Weights of a small GPT-style language model, trained from scratch on English Wikipedia.
Size: 13 layers, width 256, vocabulary 4096, 12.5M parameters.
Architecture: rotary positions, no biases in attention or MLP, untied embeddings.
Training: a variant of Muon for these matrices, 185M tokens.
Each number is 128 + 24 x the weight over its row's rms, rounded and kept within 0 to 255. Layers, rows and columns count from 0. Numbers have three digits each. The size before them is the row's rms in percent of the matrix's.

# up: layer 6 MLP up, 704x256, rms 0.112, rows 499-533, columns 0-127
# down: layer 6 MLP down (transposed), 704x256, rms 0.0622, rows 499-533, columns 0-127
# gate: layer 6 MLP gate, 704x256, rms 0.111, rows 500-534, columns 0-127
up499 101:120138141101175157116163141131138152161105118102083159086106149128102133099148122126147131117108166129162137117169143084120140172114063136160140121172148167137141161128087124122162096125125145160117088136154167102133099132117126142100129155174121169130117119106109173110192145111099113166120144119142146097120089110125125140121152128116095115120134116142133137132123161118098139140122
down499 098:153123090150109135121126118122133123136184084136096164175132102095128115144140178129158137164121156099085117147074119148116163093157135094156119169113131106114176139098149145122135146140136124142153177092141130127128127088125120070111120103173170123176107123120164072146147095081169161116157100120084114139152117138146130138123099123154084120109114106127104155143088114096168094164122
gate500 100:148127121159126162093134143106129104120131131159137119140139111062103151167125118125119173158160145079112133122155163145145121170138107132138131116118148162163084150104102103153107115148106150170136150152128118151113095191157142106088141135150104147124141114102111133110071151151098105080146128126096154125139082125125147119112116076117141160138130091105135109143114133178102132104119
up500 098:122138112137139162118143080131102105108142140085159108144079134143132157107123136185185141149105073113149126151083133138089138091108084150157130158133077109143149111139105103118133157122132108116127153143097121166146165101159137126126129128127137164161125176125094143107163103135162090103135135074105130164095164163156157130114162177129136132128141156106106147082120164138142097142131
down500 097:162137110134122122133124144103108145172143114151131178138136115140149128179120103124199143107129161131137123120120136122120104141136141097145142105144145118153088150132147133133125082154150116160127142117130095069140094111132124159141165170087148112127183119135141134158196103148153154111149110118130136094159118099142132119151114170131105168115109113137152183113139188126130112115147
gate501 097:158139161136101113106125133130158159153122142127107091156089105129147157128141139099184132118118104125133124117096175074096111148101165098084126103123115153104169119132117103128130102101111070180137100161120073135107100146154140136127153129080123136135140103126171101112120128144126109134160087119162157119113140171131129153114142129130111139144145099114147142111109191143136097116118
up501 096:186125135142112145063190116106117195132115135168150085147117150124135144139129140123150132098118097134147120124154110112112151091131155171096150117159145149161113113099120107086143091150181101176101130153146094147152151139098133140147147133157130107125183084116118134130142107152108146102153134120159095131142174127134142098142158108113125147108133150112171155104142104148137115119154
down501 092:120103113084085145124140133128148107119155128132117090147122161115168118107140171094130143104171118125143144096144084134132157101141089114124139143138120121142118118140180159090073105113112144122122134093200171108089146118193137136186140163111118091128133105124150144128088163095155121122141136128157115113127107152159170140104139114115143129112103149130164161160111146136113167133118
gate502 100:159138149138103117162148104120146092172137151132153107174133141115116131177115096106164131145132140109128164127129145109094110124133133087138083149189127141132117122090158156114112115134169149111125155138128110108159142139143090157138136141118107159167157099120083167141124118154072139122197117129128129110124142153112107161112145109154094147118119099167127120114112130140087113056121
up502 096:176103134092185171116120102111115120152135127125118173168085126135139192081116123146124158121113097100109131152128157135132119119087144130101101137126084175134126107129138073126093123149078106117113149106111147081080107154126152139146095089119120132145129138127131169108108098125112150079154118125111118126145135132111164144106096169152123151148151123124136065128153168134128074132143
down502 101:121128085104155167085085099164149087138141113092165193132156109119151148101094110132116153182128119165119117110143135109114116117136130133115082144124131143146142146159171157109129098079153144151129144127171126139141148167103128123103153109145134165074161124117134140140139138114104109111135147117134103118132162115104141117152114145144119133126192109145099122093097159175108090073133
gate503 100:147116152126187104147109105140148162142156138162142152142104127147113159093127166179149125141120154120126102124098185106106126089165143113086150083136133144150156116152169131133137130157117161120153165113167110111125137135175095114161133117117144125120096155103105090165123097137092160145181141113115119192108126156141130146151166120102096116139086133138134106152131155153118142156097
up503 098:145145119153141124139178124092134150155118093067164163154142119131111100159124123181105126120157119132104130157131113101097145120115187134153127137115119120107139132102135164112131159134102112129145122147121125133140121135092124154151160117131105101163134171167178154131125115115139116129112142121176130121076100103113141111135128189122111144138131114136171111116127093149109131071105
down503 099:135117110130122120129145167108091139084104145118146134113138097131096155100123133164148128078173070131119141150118156113110174131126139145146116111151120090141103160157137165128149130134128129161156071098083103109103114139136097144118115133147146096106097142107154180116130120130145106144130121112154126172107124107119097113117123142115128129114103123090140128102079134087135086168137
gate504 099:159106129117159172113140103145127162133146142115155139129140155123113134126142122164101095113147139177179083142128146144111132115120161135123160127142124123146125124126114086163155121113072127121161149136139088086118116135120123132120105098119153097154148148103095095154080129108155128101047099135156134149087124169122122133125093104095118132174100069108107180140124144092118132117185
up504 096:118121128134081175113106147141123130176185127148129106120147139194130138111112132080136103113093125136186134111138153102126171088132140120156142117108144121068125125151121142121091127146146128132111125108091156179141154143100151140127135139120149100089155131102122124146104115084147149099153096141103128151161117136139140138128109129151134125110132127074151135158115153145102170139149
down504 096:124129123107127159109095143137126162118152132117150141157121126133136135161136133138134149135165086141095102160106161127094138116157118139125124145148096104159115151147142117174138113132093135173146147099111115072119091111147117112119114121161145120130090099116061110124093142139182108144139157118130141139077126121144106127132136126126128158101121105121124109109109126133153094143134
gate505 104:145158150110154114146166133150086170130112147145127140123119118131146120116107133157111133130185098109105127126156134121132147155113124091149162133140118127161126114110141150153161142132103134083156125125101064163115106089174159125158141167123149120081161172086158124158122116135112127122110129132092143132141169116144111092161125145119153114123108107138179151087131134132128163168136
up505 099:099143071112131118126137102111148153126139149117099079113129156134108129136122161135134100142149135139136154119120168128151148150124079137148129115112157109109137078106118113154114132149192148118160142167134113137143158142161128077140135131147159136142145086156103123108101108122128125127136117127108158125126105122178169133136148131131141101105144166117111172147119139156115115132121
down505 097:142108116142168105105084145102101110113156117102100082139098105131110137140161152094166165111158130100079141118109145147131155142097148170171144124138096099087110153114133148160137114129107103115116121140145162145129125082129122123102167103137172103153100121120138115149116128115123122147122108182142108135111119115138118098118152135135122102125132113111117114127116171119108117120148
gate506 101:123116122078117144138110150107145138134103092157120131163186138149131112087106124111125175095123131112106165134160137101142100122129149146111120143106092123116150107067148165082138142116117160125119104128126137133095136196105152146161143172108126093145113122134100132192139154141100151167145159134076116137123134119145144158145126122117108119131157126131129135171144174103114103131162
up506 101:142176135122126137113099120130169103133118104125115191084104138156128138141148120151128105124154127140167119150147120096151122138161104111095114097139087143103113136118111113126156115135129108158105177152208164108146104134140173143166089120132106111123168133126123164139161126140134126130118083164115158113097145159091144147104155105102110109132105155134110135094101111148184109136107
down506 099:151097114130152162154153169128096148090124123121149162149123164132133166119164125113148143111112122078132078096135124152116120132103102143164089135134168127126103080118092102177139122108135104127130118134148083138124152164125162101132132134095140132157122101133089122076139120121112114150092119115117109135137150160121124118163100143155132105154150114109092137122107139164173121154160
gate507 102:135125179164141168134128162123123124144108164116116101126178122163097179103142109099105088078119133175136138118120108165091149112134090121143128110087136142101120102115095130136152138140139188082133131169127082136065120118113128123151124101124108154147115162180099173150143173135120137150141167121126124137113111169111095104118125119127120168122142156097151116123142123165116106114098
up507 099:148128144108137141130095132147099135149120125132158153102122170106101101105144126109109101125125153124063155136135113149136146134141116135117113115101107132129131121141121114136145100138099135106140102162116098146107090081143178188113095128119144160099138132051108134159145160155146179111148117157147112158109140124092114163175116144125140100141134121106095132125089068147141095147137
down507 100:088142120117157135138144120111169105097142115117110053101129088156114152099113147138139136114100122126130152098138153160125122154096094116181168136109123126121115101127157140132145096138102169145127151118120132107159136109139158110124145131102096111120162101114128103109118123118107148139098044141144164113128158113105104116145162119135124122121100090108138141123156103173096078153123
gate508 102:121166150105125136118118130054109120147108140106055170129145159106102084104109106149107123127136088118138149153130132138127095137143144118124136104102143116160116150095147132134085154126112129147165145145130100126112112134115144109116135148128141156168128106148104136105156200162136113188108123117131088116125109136138146105146114073102121111118121170148136148115126154157154099141109
up508 099:151085169111156137131108140118137132132095138132117110124133104118107135106129131124149148136119127171182152142156113119122118123149128130063148165132138128057138176138128160152148089117135080130142114150133156173125101119137096088160166124133093111104100103169130140149172113113154102112164116086120166147134142144179107076140105112132079090154133109087108126112120127092169128138109
down508 097:120154122151154174137120121116113111114173115117115174127149150099144096144087124157110115138143141139095143143065152160142115106110147123111088101139137156186148099115115094106095149146106136114120127110118143166122143125115125086104110103169153176150118115126149135138149100103153163121138094111127091112134162124139152144131137130140125139144092122118153158088100161138118142150144
gate509 103:138148184139118142137153132126127130122160090154097114117184182081137130105119132157128169127124116128165168106114103124118137152122141147136161096168124179127139091116123090129137125156154176122103094085109137161091112155161142128154138141146136144125153117109116112113098077126111156059098120111173094117116121110115100111108087133137122130095108149128132131143107165122160114139120
up509 107:110139141137123104154115177139122089143130087113123133112167122096161122119098118181077099153131129139130134128115145136120141160119136153105100148137153145107101114134157119112130120127125089128087173119099126116134147113147163138117102107090171145149151150122171110131144136125127121101160135117134156138116124171093166095088135096114128092163127132130132134142138102138079145061083
down509 106:139159159148151123140155119124124150134123137155101127131151119091129150134130128117140130134131099062122151163142118151100129117148128123164116115120163092141120106125145130122188106123132111117100126123125143130154126105140106059076154072114108154125141145092099120143124165082168115119153065096095177086117093107170122115162131096116130110083134137122097162080114131129118099123151
gate510 098:161095092102085135063163146154127140117134137130123156122116142173153124136129155110176126104166096081158148124159066105098158109130133128139132158125148151154146112130112139135112130145103115128112136141109096104158145133182166110113086145160155178154119121157145103106171103116142093145133096118178073161093140116157137101089153114171108123130115125146118144102109136141121153119119
up510 104:123125149170134078157140122161134117144146103123172081115132138157129165112088125130158124134113127145110116088138129162111155155134122137170143079138106159140122160120089084119122101141143094106105146095120113152094098142113127102171147130097138114140119129097126139107069169147133115145069121118115082119077113096168109144114118148112105141150110110105121134167104139134135121130176
down510 102:144146123100144128133156109149147136102167165134150091121111092127105135145114118095159119083191135097143099130119146132121140138080127143112109147114122110148140120149104072150099125150121103076120094125157175135149182152105141106164100107119124171107125163126163132141097101127117137123151126112124126103114132125140108149119146137135176134136134131072127110125090097126143138177154
gate511 098:164093145138135126114147087100136130135142104151121103141064135113081148135153154149167125184132124079139144144131165131094097128098146123096126108111083143144161090068142147120109088122112070116140154121114103100137160136063141125132107104107168144134124129135111097138102161135132103164151167109133112125086124112121115168148140127179139121159086124149123159108118137129124141156108
up511 100:107140126149164106155161112086149086132131120129173131150085134146132119085124189139137107102152123134146127124147087136122130155103133137154139132135130138099110067145120133122166149126131161095170132141168166152161140132144126120135108120097175079145110112130171112114132129125111158111095137157125109126172158088086138156154139119058079175111086121118149106141148129143099117087155
down511 101:159135116111143112141152133168112145106111151131108207126154091130147096082193132103079136090140156103117106153135093116130130146129145099112163095115087120102154124147117126145117144136168161135099134126132154126167153138138133159098129104145162101110132134159106098120124167143125119116118136131117125145080120157130110131115161073129108146128116156114097168123172132112101075107153
gate512 100:074134123091108138114134123128159131113112101129117143107074125100116103136071104102081124151140128145094173102132117101131105102150156107149100128121126125123169165083079105121132086095181117140085120108120103085090131124095139099139169105172106101113122105138139123109088090131094155122135124165104095176153141140093119143108117133163103127151132136096053120132126093147128136159179
up512 100:144126096149138165155144113101129126131123127156118136100105125116128115102127129128151153151150110119125075122148112118139134172089134127084124150133125143115166088162090168143143124099136127130126139193138077145125124136130163122137081138085133170132156100100115121177089122128139118119159102131153149154140115118138168114112161117082129117122140074139114122121120128079132167134115
down512 102:104137132129126137126126117101115076149141134134095092124079127132153094119098132127119151122161133138099170182141140142129105153130166104142127132133144113123147086124137132126103134137123123106114126157121129125154098117145146179139143121118099099129082109111097152120145153115127178098142146121062120135141176144117135121169117140112148154119152140128138101114109166172110106168160
gate513 099:122128113094078138122135138142106125109131127137154073107125100143134101115146133156135116110102116108126110121152165141145129110147126096135138171179146108071097164080156083106150089098149117139152152133127122113081163147100173159171162135123097111121129112112098112128152115117137129079122120096119100158092110144131102096104189160086151114102107074158154152119130105104123153125115
up513 100:128156094125120143113143145135150149143129105136103151143121141129136110106147132130110144136145161109153133105146106169091123145181112135166077099112107129111113108135152108131071116137120133171108100108119104128056147115119115138137122119118114134108112168144157113130131186082103090154100150123097123102124168152110115185153128079151086137151127137092151148172142133128088107154171
down513 099:148136140152112086148134146113127091139144125170174166135147104124128117144092136129124108159122129123059139143110148119107149094106102136155107140122129123138131116130134138089142161143126165121090136164156132095146139135117127177117140161107169129099115147140117074102131058130174138138121139173143100107160112136140144171126103140162115148059132135128128124103129122125139103167117
gate514 103:142135157086069150137136151141103119122143171131150119108149117153142136164128138098194136097131124104133141118176102124118145087135131116107138114071144085136107147141153149130114127104129137128139108130143128097139078135147178087098120163120175167101111121156150128137143112121172148107087132103164145163098152128119124103184165132149142127156141117098125125131155125107086159117111
up514 104:152129120106125141121146144078152161144160115103122113125175085141172137150097133123128108131134134086133141108098122171149100107093127133120167126143142108096168135097126157161137118108152104137105103117130134112167089151122121091125102116143097143182119174108149133095151171106143112130113147142138099161127112148139087095146197179135117143122149164113081078098142086134170131138134
down514 100:122089106115076089132139130102119117161132138115088144148130120143132104089101126143134120172156133112119127142105089119093133097136131124135144163149152158104129136122153096101133139148109110089138176126136135104144116108139138180137116138156107146151132128097088071116128151150118162088127156137121119111093145092110146105078128169116132113174091147169101144098134127142104135148152
gate515 099:176163113105116134106130103106093115093097121113084129154154126178123148134098112134123141113133150146161101123089153143130134119144138115140127149130139128159137154138120148081108127151132113161100111160111074140141155128165150128096131145112096112138123099129158106146123125094160118141146128186107125149113142091148087147096111123186084151183150115144141114123124120154196136130171
up515 104:119178117119098148148136074093098125080126116083101128157150149188130131142103134115154142094128125142124146148139134094153115150187119148156122110125135117151121135145153163131136133107155118135121086184134116126145181130142177164107134102128093119133114142133105110166120158120099116178164172116134096099145141108124128119116119140153171130138100133143155167111146148151170141102132
down515 102:136113174132150142147120193159124131140132103147090124153094139129116130131126121118080090173135142134140126152109140121138126126129081098147120131135114152128126140099151140119123139134118072093138131119124081119133097129140141146115078111104161128072120156118161128120149155151081116125114139119102105125130133091135147129134146153105148100076106134081089107082153113118136154130103
gate516 099:101137116119137133114114162088141123148074123141137140129100133134108144159169133118111120118140092141172123144113110091133130157124089131110145127141102148155141125112109136131145147117116120147149154126131148118107119147144093116141156102163145124103102110147090141119128117082092136131147059149124131146128146108149137146088122155087122172097111121086073143109126091116123133139118
up516 105:132168105153116123175151128147131094114145079130156120146114150106134137089166088129118143133114150116180118123150105075153114095115066091111131091148148134126146084153123142143145138129110115155090144165121151091123132167123108184109110134084172124135170155141144135106119157124146094162111165116129145117158127117119100084089111137143077153163094113156120065112106125180159131110082
down516 103:135140119116121167127158137131149110102143164134123069144141137103133133169127146138118133109160139154100191108169176142143129114124136136152103127108133119147134133069129142121172156141162132111089115199144121165113124169143163140150127126136166076128155141140160134119120105188144084156116123114123129065120117106116137095156120084151107119144096139105130104112156160174098153106103
gate517 097:151128131150104140135142164164101120118121149137179106141141129156099116166148138105157147175099149148122131119156131127138144167098128177136140128109141137114155154153124102106101131128124119134130145158111120124123129138149091163109112150119091170151132117112112124128112116116125145125133167141152134137108127128144087102151134153142118131142125103166176179124150099100075162124112
up517 094:119147141124168123177127130104145143165136155149134131108171183142117123118100102167149144126106117136128143171064141125084150096140124096125117118111128134097132123127110171133134110146131106150151133117174115146143116144132128166179128163127121120137102137140126128096141078113120075154093164173110087116099138102170177135126108125143125140120133138121119090129157133094148119129118
down517 098:139140155114174096079144089132139157105127109127093146100138131147106138172123110143124172125131105127113128128159130118148157112132135142125131146133160133107116121131181115146093122094149097121137094081147165107150114148140130104122076146143118129147130119137171121116172138137133114146111169127130130126108139115125129128109132174142139158149150117156144173114080107133112120097116
gate518 098:106075170102155159131118134164139140121140126099112129152097139101126078142144124096113149113113116139152152118129136123111110141114157119108131130155148113079153109148105125157151118104163118143113093113072175145126156119083163081115141153155098167125124099122116130140137121120126163146123183158156116154128143111130137158055127149133193089106137121135117116127082144102112164111103
up518 102:089139149169141128097115142137120128140148069125115130152125127177145122081135128117092127160129130099100104101133086150155116136117141093136142120111134168111079093149092110134107116166080116149101140142110134176118142118141091156138129165078170142158137159141135139130131096151119112139094095124086163152077150135183129162124092096101165118146136125167108167075140109136122136146126
down518 103:102165133162106128117115132157161115145168130109133135165151182146101108147124096135104151147126182136121177186136189113125103157133115126106113128140119113134163114155122119164191164126173153146133067140108095068154136081109099128118149116132140143133145140130138150143116083135155118154144157163095173135118089079104120099125118134123135134120117131148132101150103178150119149104102
gate519 096:145128153129097150082158095111166107130174117118123135154127124162163082108106153131141134145102132149110112091133107128120107139106130151133133152166128147110151167142111094070143117127087134168146117125122124071170166123166126159127142144116077106149073108125118103158140140133150157126125147146097147124097165114178148150124131177164115129165078117174091130142150115131179089103124
up519 098:150159139120134123115116141137152112149149147173153120106107156121165118123148094106139133182130143142100119148133123120124145092126125098125140169131141158123139065112106193163127088085150096142134125104152194170144175082107111112137133100125108151132105124109116159136131091129132141101110176090107148124117073091147097150186110125174126127124103157134120114155151159151126159100159
down519 103:147142113116132124130176160065118144146110146163123083173095108126128097140110143151159145133083091097103129116095165090129158139153118105134099107089163154071129149107131115127107108122166127105095087092145135143151134160148155122110141137097181089108165118109107128145145107141109132121136171148108140149113133115094158122093153105138092145145119179105154107137121122136105132116145
gate520 103:109064114119136096130141136130136073150116133111110143130140104144156132108106159150100131148152129106088069074148153080140117125148099117133134107137145147115135131081099128123107123090109148144139071136064119105149135113122138112114136100120141123123121096113094176158142101143101101102115130158109105107113086141141152138134121149079114127120149154128149146101117109139162145139120
up520 100:128098112097150086153149113147127128122178119116148134095166134123123142134131108163103090167162114115110128176100146134100134104132132093092087122162162097133119106112151111145137146092098136133170108109117143132095134093127104120076127135106125128127099148154118147119130118125113143113088072133116108136078120105088123181106134132112101111146122144162087132103114118152146131114125
down520 097:116133094130123136132115187146137133194137080134168083117132125135139128112127130183116157122099136136163168096138084095168167148080108122099099131114158077150103107088152125110088156131144163116083144111159071089067127171152164107117118143111157133128150114148090164139153129140139135139104081127124124137147135114124129158130132163150128122128142188107143167159105103152115098135121
gate521 103:137095133140114106148120129127116094156099098113162082118137164159174117158112130116149144114113143154173143134160121144107135079130150140136128147141174134136111117128137124126104138094117100153118104137091119126148134086096156175142135113137166134141174101131162132127193118106163097147120148102117104161130157138169120136104109140139089142167113131139090156170084126133157107142154
up521 104:085128112120125123111098105106139120135137121145077135135120115132142122121113075138109132142116133106126131156073140106100148134078119107154193131123131142106145114089118158145137119120141120133127143128114154132150159149170119092125149100091127129110121135129137143132129132099119121098180110146162130083131097114137107157126122090123158102106111165133154139100136139104114123121121
down521 099:123157098160108101170130086156124091143126129090072123092142145131104117119111159116136145142087128126137164133125107123126177114101149125125150183151086126147164118126119129130096119139179124124154149140091121107146121166100163141118093146152210092121147120099135116132114143105153172082087107168102118101116119126114118139118142126114148125150129122151134117110132127115121164135170
gate522 098:117141119131155118144151118122095094126098121131112160153107127095140135145113136177102154174104187169124125107142125144130104145135130157151120159115144115128180142102143117117164137124162144155114127116158088135113155144143073132147177154113197102091117126110148119146158159146149123141144125105131147140165139105153140134174128137138079118095071121114132103123153080151104125118117
up522 105:095125116120145076093131140154132162071147114120105135127130122112135088132104093133111129141120132130127133101131102109175154126088128142126157122102103118114106108136083121159134070158089099139166117113153138119102135149149115081113113125078151156107118133148104138145121167135150158086134146153151115131132148183119124144138139115123122102097119125149121077127115126140122107121118
down522 106:126166145136134119114143089137144147141090116112119090090113085097133075146146145118117128128065151103086146101105109137121185141113127140098082149146116110129113094094109111170095112154136121121121105149142131112130123137139121144114133144143131169168095114170105177076131165115128152120128111123105135114128097127108149124122087121119142084118205149091131132168116119095150203150122
gate523 096:133135148119127114135113126108113145142146103108111149140135158126086093161125097174122120083127148142117105153129114139133093105138128141102094120109127105121138103114125136133163135115144160150106133131137153105184103180131152115132137134154118156113109139102111130136145062118118097178118122130127161106107106129112134112106151120141188181137111088152100116123142128175138108114101
up523 097:103154100177140168132142134164115133129134124137157151064151116143123143105179128119127110150116168167127128126119152150157193152120130112190134125148102097098105134109117124102087108118103119124134157129098113145109157150137088103156095117184142134123159133156181158195116149135112171159193148142126113138138142107115138089139150123100113126147074150117149126149118160135129160104158
down523 099:111121134120136122156146079141124138102150158129146100122129108172123155106103141132142130114154115138123083149122132111122063141122143151116106133146131115121154106111149108147146088089153132151111161084167126090140150140116183107146146091117116137162116151090139112136143085112109132165108108178126150118085148169114166102135133133105152127118140129145119146148105201123105161154112
gate524 099:129122115105117089090140146068120120134122110099083151116130121144085147137104142151120115113154112135160110122139111134105080161124158122128119115161130102085145141109091152105129114117140156122136120145130161121137153133138158101137134115117148149138164086097142103139167130112158123147116149108135132089126164098120127112117136153117135119155116135176139084100173129091151128160112
up524 093:124126130105093125100126187113113135127118118142136082126156130131134070106115132169088122139101141135144094099105150181088149124074147152126159106103143087145157179121139133122187151169157114121157128105141103130140142181147162064120136121128161123118116133108129134116150128096135101142105155136132162115126111096144153118114112114164113111083191154098106116094135170133155148098178
down524 094:111118111150109122142112107120174134123156101126098116102158119113114119110135149123168131108176108160118161152132128109084097091151122149139110136130133176180142120150083142157090081092123142094090121097121158131117148123090079126087128147181125147156178120147129103163147132126154109139117138142156109149077130138135144138173099144109103122105115153091165105125139135205159084149134
gate525 101:118148104108145112075162114105091115111092132150128134125084126150146126147142151165148137179133100149119141112108152106149184123158153116068153083162121152122116094119134109132138103134104143158134069090135123091122121094149135129123157123116146145127118120148126138173131112104092141120140129118138143144144081156147108092144173121146123146128122142149102095157147088161124140141137
up525 098:127149108099128126150140121153138094126098136082106148077107130112110096149129106184117124166137132170172082154105148165092129081088148120135103125133141137130148124089096113143134106116154150125138146155122113120127135128146134153134115095103119121138155125150120165129161130108126147086138115169140148129158095124149168178145104122148149113144111142145085110095162093147131099092120
down525 097:095130160123131138109135126112077143092167064112131121109129128119142159131124098136106128135144159156092123102142095151161114167146145142115138119170142151136141145105097114118132097176097083146129110112091131150163148156114099116188152129117155123139149134158143120141136162131141134115163117126160150120129132148130132131148144103158108145113156109140102166178161140130121147114111
gate526 103:113116178130128145121153147119109145140111086117138108113112143149123143131077156162145098129165138120131132151094125121115109154142104165126136142185101155085123172103112136126126127164088136171136110170152110125115113104155116114127098138100102114113155125197165152104135099107103140131091142128113184148148076156143130095105124106121169104126109124121151130090098137163124150109107
up526 103:132122148129090106094140127151150187132151151152139086118138129099138165134098153119156121111103148124140113156136101114119127173101107121112115122146159123137157128146080117151125148135121129169156152159133137083173098117108146135082164141134104123115188146133097123128116107090129096126067094125101092102139153143138164102118120088152156111126129130137127125126110134131102109105101
down526 103:065156120112120149137122124162108074140103120125096084157122145137112119113126106103166110108137116126129146099112151151146147102111134156120120144098130072185103139161146141112116164126145105138142119147124170112145097142162099163134149149119113100101147146137143125130119116161126137107115165157174097150085092139104116143138140120097086143148115141124168131118114115135141115118115
gate527 097:122127149106134121096088126140156137158147125153124166131113114110130121139092136136110131135108147116129138084122159117111150122125142123123121120144114083132146089151115137136110115134080163094105158176122104093089146138144175125123134096124121122117130095145145080123135126071119117126141129109113149114115088150132166151096052176148127106097146119127147131166127124132138146137131
up527 096:104112125141109115102147103160159190119105110083153107115108155137146103155168160181087119167085099077122124135111121148116146149185142151166120159155130106124127125121110096108106176169116146100139109119117152095152134108113126142125136129124120123139096109149114149097144123134131098184106152148115135086152164098135108164156095132117130125162129112174125138113129141093130151134152
down527 097:128136159118116126177088123160091110139098156168105151084149122105070122097105089133112147155114138118156176145130174167135131082146135138083116139141163096140111107149113122164136114137073176162118129169117151108116110132186133132123126155149099111104059101150130124125114121139116144095142162122113144111148161144142130113141149113156104114147150115149099078095118104141100155147142
gate528 098:118097118137102112098169098155119118106076140162121156149149106128120158117125093168113110123176098100126065157130126078120141135079148114109149108074127107139136167122120107154132151123085113114132117099136082123121092119128136150108131144117092161127142132126136130155146147095155129135093113113136104096120169168121095166097143112147053117191144121121135139135110123084114072121116
up528 095:156114125109141136125139120121162153102130141158098182129127102123119137082168106125130131131146149079141165114150144160119161137140102112127077153146123110105087140102142153159144137148200130091131135135151104148113151147102101151125149127123141121150180117113139099119071111124132138123122111094119153131139162144135161195115119124086107110114129143118115104110148163140163128114134
down528 094:108091112153103090138128113145160128124100157145155173121118129140177115152142158102102140123108119139164148084110115092108133137129157142100140157151172155065125115147103128135117140166112090157102064167092122134129124136129142123156114129107125166078131125104113149131154161186106124094090097146138133119123154164114129087121132135108098145123126136130164202134138168142139147130136
gate529 097:086120112135109083146134166133162148106089118147118106110130123113102110145105114137127146148114144172132138106165092091157086136137098128157116161113127132128125103129099139171123121094123129146112147138071111091138167131084140121120162136121114127132121086132091141152154089110114151101145117154171146110098094161167125148125143140145110118115133109145157147104155107116131121125145
up529 103:110112107149154141106139182153132129121121107084135119092092154121146119134186109127141070131116075155101075125111132181161129141136085140133122147128171124151112140138129106110120129113107051108107107136137129078112119100111116177181113169134161109109149090145099107112133147162162111134113141124139104118110145153116137111112095143161117158094158174162149150163119117113109142131108
down529 102:175155099147093157123124135119094111154176114158166149132109147132140122137169070099132156161135125144128152122121143153132090134172117136171118123084178057126121121137087148089086091103150128088099147119133144155145108160094147129124098159101169131134177134127104110114069126130117153133180144160136125161141125122127165116124115143146119120139144150141134115140136145139174148148126
gate530 099:151107122129159173147122123090104102120136118069118106184135117154091122092084149162152119106113092150149102125103163138119162169133112142138115107093159106113141113147122085112134138120115110145134104126144153102120141083059108148139133118147151139118096114152112158115104114138119145149121141141107145149156191127116109142122167143144127083106133116110162119087136130139098105132133
up530 096:138136165130151120177114154124088061150169117127126094117087157128118154135143099133091132118096159113178132147095150135153114134136119151137124126118137158147132142182139106120123178105101133158148122118124140156142116140082103158149117109068149129125132087092120131089130118152152115108147168158081150115186136103118090138134143110126109149140186122129123122143131151167128102123132
down530 103:166119126128100115132157133127138132112144117072097176136139146107110093065106116137114118118100145151120113131146133117125127168115119115107157170108181082118148111149148078083123141134115124136131117116080145173139123167094117151131134115129144144151119138128164127120108120092158147144157078125135101175176160108097127145111137128132143128118158108122113107082103115115126061171171
gate531 103:125146142097156112117126167121197084108158158114142171144152139099138146144121137097120141120157136113132113134177137115146101174125140119103155149106125108156153148118189125133158112116123133129127120086121142115088138105146144107106135106126157144155158101181116086136100131147132129151138111149145128134152189161069163114147107143117108137149119114149156107116117113206122096094109
up531 097:136128122170161113131127120156147066119125146098136124144145106075110190155181143161101133095138102167135131159122128131091174106178121115120090122095139107058118113096119105117099134114144109134126122160134149110125130121122124111115151102131105142125106103182113140129107152146103144172114141130150123100138117082106128137141103161155116130127107190137120124114140115183086121142110
down531 098:121113090116130122139137069116115155160126132111131113088132124138113082116132094109126144114116119094124140122118080117139088108144134139127134141144109133175108154156152095104146113142139165136128151072117135108139139118150145105154142147152129105150164110139147155087125107143140122123153078098173138110124086130064164141143130139124106146122094064109078140097131128077117134125109
gate532 096:100122104099117153139112126138124165092120138115122124125119114092188149128110140130127150138137127125100131138120144168121149116095139173147132121136127091134109099090147128125167161116134080178123116143102118131089158126149132143166087158145101147111140115058141135090127150158123111098113062132120138118146156103073109178097155131150141120106067132140146140152092186137121099154129
up532 093:170132137139083164161098117098128131101152134103211162128138082123099112132132113177147145082146143145144139133105128134123128143127140111128095101144129103106145111101070139152137154104154157113142122166136123121142155136155129125160134148139150136116119144109137119146104106064118149168131102115098062094122101132153140169114122101132176127171137101116134135104143135138111147117126
down532 096:124106104094137133116119107128102163099121109109105145150187147151130145150140115102133138134135134118145149097146130119142164134137139136133129101112164137125139134136119153103118107098145083152157139120142150165106097125155116090116121118127119121135143128137102113135062136119113120174159078104130138184090113093138099129126141172107123127054119156153168164140159171151157134084143
gate533 107:119114133140156103163152112118102145095129120114140087176181125082113155129124126140178146124182101152113111133098125102133085144179115112134165117181143113093137149113145110114112055165129145161165110125105111096126126133154120110129172140091100105148116133154096131118095168115104153119119134141092178097130100154165108144106125127138086167153123128109149127150111096148153160161118
up533 104:126113149123131103063164140151134065168110096124113103096134146123102086129168103158120107115082153132095160094138124150116141111127129123135129148114157146124118115123115136112115105103113137130113109114096111100099110152127134129105101148165135174110145142109109119104089124133135152121135112119136107165181128147136146107175122134133106158098136122122090115109096123131160152118120
down533 100:129110113114124150102108079106142122126110122170129186088149148102111098170114134066156118138132102107137092091145122138098125121160126149124122098167163185124118116165124129089127145146105131139161113100143089139158104149158136084130134126110136143099127112117117148166101119114148156109093145123099169153140143146111107153103128143102109101140127087128164119159128111176112150130127
gate534 100:141124163129132123121181113106084144095097145107135163146149055137139132116143158104061111110083116149108151161122134127114134138023127111120092128146141108126142095117159137112092110127063085131156123087158132158144127113136097111130102141106103131133139149114143153111152149099117124098139134122161111065126149114151130160127118148137117129129102133121099096157157130144131111143134